config.yaml
n_kv_head: 4
head_dim: 64
norm_eps: 1e-06
positions: "rope"
tie_embeddings: false
init_std_qkv: 0.024
init_std_o: 0.0049
optimizer: "laprop"
lr: 0.00147
warmup_steps: 264
batch_tokens: [32768, 65536, 131072]
doc_mask: true
Each number is 500 + 40 x the weight over its row's rms, rounded and kept within 0 to 999. Layers, rows and columns count from 0. Numbers have three digits each. The size before them is the row's rms in percent of the matrix's.

# layer 8 MLP down, 256x1024, rms 0.088, rows 93-255, columns 256-287
098:589544457456499520551584498489477612531543515517449559465489536539472577552494514588486545532499
102:523513479559548620499490439483500521506515440550482556537517522524444540487496463520518473504496
096:486448464536532521546550550517463466546449506482493527551461506508551482564405450433448481537504
100:509597509471449503523554503594473541466532423474500518443576514476536538523469479492502557533495
102:482501495493492486440460506510510579505494510538454513512485455527508522498429613473492436487509
103:458483518525490449529558462541489507509506529523531454507515503527475515530410514456422490459502
098:469543471563529456520464541492486500549402488456455525442508559466456501436534486483508505510504
102:466477536500437508578521511454497506450531499491488473533496486523507526459517468481452476479498
100:451450500447568469475519471536462514450449596498523592521567528412495471519510542462465489500506
100:521532504480511520543438480458494485431508442459586561442530500477521523488517567440532465466498
128:512510540438457489441483445525525505473498506489406540517511514515450459500504544509550509485496
098:469490569540509512456557503541507509555514438478493502481528548539428555455462575481507498527492
096:482443532496482532539428463530497509587463498479525579499546492511492426553453454529476575519503
100:543550513448530468455506499461460558442531487408517501576601504525446533492562510513468523464498
100:546498517475489516547519520403464564554457476474486486485509562423478492569462500517494506527497
096:442479545533555453469505538499510531519515533464435484497556502494557488527504497519534527476509
104:439556501464419470524541510492499415515503498497477468458585504559485463564497503473548409505502
096:525583502550520464544573478473532485523510490438471420515493509557447490462528532498481458521502
096:485444484548536555485550489497519480480536503471502527546491596448453494470495525505481483404509
100:460482552495480446497539491476516517505413500502458543531427478555481529510486470504506520547502
101:515503481533494486541472474502481504495529525482508530553499456501516525501419611491575456507500
100:508475549501525565578563443499519403440497511452467553558576432512483505453466458501459549542506
104:433459587520514522546449493559517582476548510560469481446454466526524447440550492523450555526502
100:516564501463570506480538581510592513449535501478469469496562472568483522424501513562503559469497
100:551495521536481511503510557581511487458444548526570418523556443484558535490543465504471446563498
100:450532530478427446519440506492500462513542482526549515516507495435438469436493509465460537521503
095:513475484512467527438447529493535458517494529505485575511550471400480529459557490454532585453501
098:547551509488553488546579493482458498476452507445508475506529535451466473493557519517521510425508
098:517482438473515478440505550537516478520597522460538568477547476468454435537548472481478558548506
099:567437419514527480483515523420429531472567459479534532509447482487471501477469525523441530485496
100:493413481474517473517502555486477462456524519523474474495511505554530545581555507475423525506504
097:420606457496544430547475508537477417551563483515463509459504528481556532490479514446527592485503
102:486455478508487433480523438474406470484455450482494483483515437469544527531462517462491443438497
102:470432487470583547478486470509535558492528423512459532508452460568453509528510501464583486528499
179:454501510441463458449500408517487552472514504428474495487501501508484441504517431505438432525501
099:433517564531535527582576498468540598522490500499514522501578475492451528475495444474489555481506
096:479587553481531549506563500463520543446512487490446455528497472573466516476485474517475457499504
095:536507560587558451518525481487451494446476462566542483446524537524486447486482463489416506474497
099:443511520512447413393523484481450481552502524487512393540491500544512494473546450505531546489493
095:461452488447522500488489516429511533486536542558517461508577485513467541476549465424481502438498
097:475546482465374444464568484524554448483484465486532491529518470492472432509478464471451577530497
098:502482469517509477496525529523482479515462457523483481485471383490512491465549532504543495461506
100:541491500518461485536496440532490452550544480463490475500554452505491457520480534496542566535491
104:571479475488516563488532477502540587440484489566516495525495559595469507468498510496497397450506
101:535520443476518501495482580568539457521597464487466552497501537454568555509492463517498510489506
098:517519437512478523594437502576548448513556498478577546469587480446543580471458474441504487470503
098:462480563450548525490375451485430467465519445497529613464470531512541567496532494536377489437505
102:562555491530537488515522447522533467541526478510432543465531517430446427513450506519529519474509
100:417545530485468508478499511460384581469460486570500507480476457509574474533512497555431451457509
088:492520530488486503494466510527490512533445463510533504532521429435513443466424590543514447440498
103:479519565481485592493505500585569490499463516564442488512489601542453560514489494524502481571508
096:509502529489498553574511449490514435601436511546510518479553552496524446476499550483496519410500
101:549486511513467458490435509532537471504512486485508528506497533492528473473523496484505534511491
096:474470513473482516447574532495510457537570522475517511479518497504519406523451482470513542559494
095:530563506502480484531475439512564540532551521573537560536539443467518476631490445458593500452495
100:508457552499444533494466487510457447461478483499508531492584585492479455506504522543466485553494
101:480475491494524519486483453500481564483567503510467546513496490515428555429516495449523481536512
100:593500504484488470424499514473480445500525598447430479500415514518490454483476548458504563478506
095:545521544512534485428528468520532509497573521520530508537524515433491510482502470548446591478494
098:520502516495462444471555507557512472555551540492449495576506501539461481486475503460559482546506
101:524437511424505541486522505461508424521508514426485448542574468453538449496474454545452418576503
102:505509478458511547476530537531455536505485539501455508517528520445449557500502504516456493482505
100:512495512421491528504574483517517474504472451497559526526469491488533497427492453489484475473497
101:558610565434520524472463483463551491473502472423450568540549522551484455470531483498527507609500
098:484461493486480483480521479457561495477454493509496474487496508583460519492503500553423541464506
102:587545438528476522593465533435526523486491474517470533461565480567530486484531525501500463517506
096:468468481439515516533460498518458441495530463470427473529517486464497528535469517482496507515501
097:443510562441499530539546523528440479552523505537498589488510562537500535460452546550482526512499
096:546536500508528483559460510560579514485607551515489411471512474502478488502497535553523526551494
096:546493467500547489466499495450509467489494488466517452461503483522449469516503524451554488519496
103:423486476511479476430573504597463568518528491537543471501491445544586542555519509454568477479509
101:479576551529480481488522470471552561528486527531460590527459523549447589481516501519503478503495
098:540449468519501427511570519478475443492459498464501524500434496551492490476499533541465510425501
101:535537467493540417454476460535434513501488589506463460549561588507534487579518546507499416543498
101:546507440539481517507445537495437481513525470499442469532513447520530486533514443514464497400500
100:472476518448550492483534487531485562458546485534520483471604511565575521553593489559562532498500
098:477492538512580549455389562508526550498529528450538489496519433550539497491446429502476513523499
093:490500489501485450506543456565432572437470498543427464516485527529528484547467496536509510442503
105:482522503451448451464414543463498460496482516501415539536493502514480504404417533539505487434509
101:525596547453429533465512522487513561501548498484581517529468496504507518553519455567476478440508
101:509446441536526477508551461507532549472524486482521548502487488480479550535434439546499522508495
104:512418577518528522556619441444521478489481442471538489493536538467487569493477549521480448500503
095:501606566538460456499507428458532467486503512521492623490525531505459445466570456478459529477506
097:524577529494501534480492511555598569462513449497548524504544520558485511445532505491505504474498
103:501480572492522484432530504448419474498541505432501498477475519481501489537486520511534472530504
097:450497561494498579424508522479517454521548502465535520531501534503513452541495520482511511576497
099:491541528465441530514478466484485555561415531484503523451403441479505448581589481479526548504495
097:489531475451545492457425514463570565511513551543460414530469516473441537490499511499521451580501
097:520480505487497464506453489588483517469529537487589525499469530513504444581447479507480453543499
100:468505561519576566498448572546525517452536480542562562430509531552504476459529465487511510511511
102:428431480532552476461430476458436506454500419460509522467525506558458466396532469565524431473507
099:514549537533442526560579539524462360471494519468475479497552519547527455485466472520480551477497
098:420497526423512569548488487458485546509502415473530443447469464547474551517480529492497485482502
107:511466554473458515486474486521421470477479557598424495588523422504485483523440550518519494475503
095:517398475506550548534512514470507515495446518447545420529548482471536471419493527532502481445498
096:476464515452431456557504472484461443502516490447439536530540496435522489475548542515453469533496
099:616512467492421541425507395556521462522462548473508466530476457462531470546422453420505488530498
098:443476535563526496435511484487498538501497447526445443456524446515476495414494541581550436592507
100:560480467532523513463498514465468491495475449531458529480499517470460524538484533528483457387496
101:499445466530556475510567487433459549454506513518549562480504521508535554475548482470512512509493
096:445472512518504527558586448511479517444473464502502523393602539593477497536462539491553530481504
100:595573466473409456455504478510494555551475495411437524519457508538496510497534482487498460488508
096:509517530511509392473577533469471519472501544457507527536545424530510571525563538480537514507490
098:590526433486433503481478538532526504448509543541525511471504497503548567551569500457461482489499
100:512485395534529460494487517573496478482591480514458483505533493477477523487462465469505515511502
105:534488453505467475569490465528484445498483475493488487495535554515526497506464474457495508549506
093:455498486447503520507536486440511492495545495535501541440505481451499527486496498523504504513496
103:492509536552522533514471545331453491509456576468461476590440517430486456465500560475553470516495
098:478554516587587492460481532444445532490516467478473501435544444475443526534531465522529541505496
103:445499576468407537520421374516528481455440491557454399446528468484515536471489488484450469488494
095:430526507461447475475478493510515421433491516463538554451425469481511434377493493470532493484497
098:579462550457408501521449493441481544478526550435500475509407464527506446562608422502536437529495
101:494421485484485496557536470481492537505472569511446443536482475519433442435459462532430492480495
099:555447467476506445564503475506505509553493494475471485443466516556503472549520506485517508457498
101:481461462485463468474506498457487421471454497398564465443525537539531472545472487490511545556504
102:499485545499428511460531437547550487525478489482450504526492473560433494434476488522540503477499
095:552570395480476484483446523492488502514526545444476569543571529529532535508477503547524489433505
096:420493575502547447532485532453575553458541476509509515562569519466465492498516431450509532519500
103:531465525477448529509453487548571541436527534497561482486538545484501476555499445435524571536502
101:408442564530505490485590489501479552538535440550557454470459472352436486390528505483536519462504
098:588524505496526504451460538492542550500487469515442531541439500424457507566485532506588437466502
100:508538504494454514484540460558436514514507470450492446510534521402486552535521594467543551512502
101:505496399492528521475567499564478480510486479505486490466527471518466453491521528525468444513499
093:453561535585522584487523500492521499506561492444520522512509470487470546505531500526505453510495
098:497476508547474562536452514542508531490481509492510526443483553566484497471558509525447505414489
100:409473493552500515531482487489491449536500481525503497492516499454471548537441470515450474555502
100:521483499492556474525504536458475566553601459541504548460444475555510513500454426529568453523504
097:491492583516497481529515503476470538497473501499514478459541471500490521443452551490571503468496
099:546528494512441498584546527541540557520464489518477552529546467503492560484483568410629433470510
103:555460485521482427470548542479500421477427469483519498466444485471553502539509502459471480519503
106:508518476551555496503552490583551480555504485530491539494572482506453468565495456553492476500500
099:511455430507450471522538487550536471618551537415526510525452576505548455460541500469510508456506
101:459545460517527548467540433512548459501434380542475517523516515506502483365482454511572509483500
104:471613530487520504484474430503526577515492603461564459479479555533503469471487495452492597511500
101:511523473451509489482554555498513568457451503451502493530438421511464499531484533463471502443503
097:480417601510470496523497442543477470452538530558499464512540512465525475487464455470460426479492
098:540510488521471484489535439425476578533472549412464501503520531476469502487586466518533511542501
101:468401422477507537483417566444524454549509502488525521546454494489491418394506485495480453450509
095:536470560513539472597476539473508534507497519493380548512468446497443506483567520492534492424507
094:487549533509501485554492470510498475456489527526470540489438512456443500486509391559429520533503
104:509525516503456516501460527532515521517525504422426475514513519462549451535452509504509524480496
098:532479506506453510510431569529441506573444445528514473483415505516502467510497494470564471497501
099:450539488485524502477545548477395455460457450507475466503480496461509510513518473528444461539500
099:527534444445504548473494419499545526516489474493454542488419491562510453519460453571404477487495
103:482500500458493477578517533482508559487495474472515475481445484462431549455427567514472460502502
105:542453471486534484449476439451480500555463479511494452561514505511563473425491489504544364487491
099:446519531475512505433558496508522611544425540431504553447540486487495513446525544526506548562495
096:521525474477518502507542491606534470600449515579501498502518566510498486567532497453481417495501
101:506430524495513505477463498506506518502542562507524466523527522495528496537490543482459496494499
100:489517447424469501517504492549479524488559527423471529469547470504472484440566543541517457550493
101:536525489508531408525508530487543542489491496485486506505459514552506486434514512567500506457509
097:444553430551491488526470494526474467490469515512533495564498558465474465518498431452519479456504
091:564549512480503509482504512504489461501493450552501477532545449520499497478477511473455472410505
098:441550503542539474546562460507539530438465532516469433508489499578558502542522438515487486541498
100:504463549534476510568590524505492480511481514535461503532512499524497486500457544533481462458503
098:468492476486459490476448475522475451474487493466530472480484453500491583500574530483502494529495
099:451489476441517510496506496526458518435527470498509510474517463510514473587477473455511416533501
101:489550470557469483537498489516523546457500468475551531492451535475575556527442435469498468510501
099:496534499592551473527525474523504523523508477443508408544494541480401508446512523481483516581492
100:451448475515482455505467490523451554489502606479513501510546502468473540578505515444513423573502
100:495564524519549462523450495443559527500549475431573525551437499471507466511501465469517512507505
097:548545491414537525461550582523522452489487475452548489550595485470523476513487466488519499574497
103:554516425526530509482446502549549468485580480521546444472526451537510443484528475563558462461503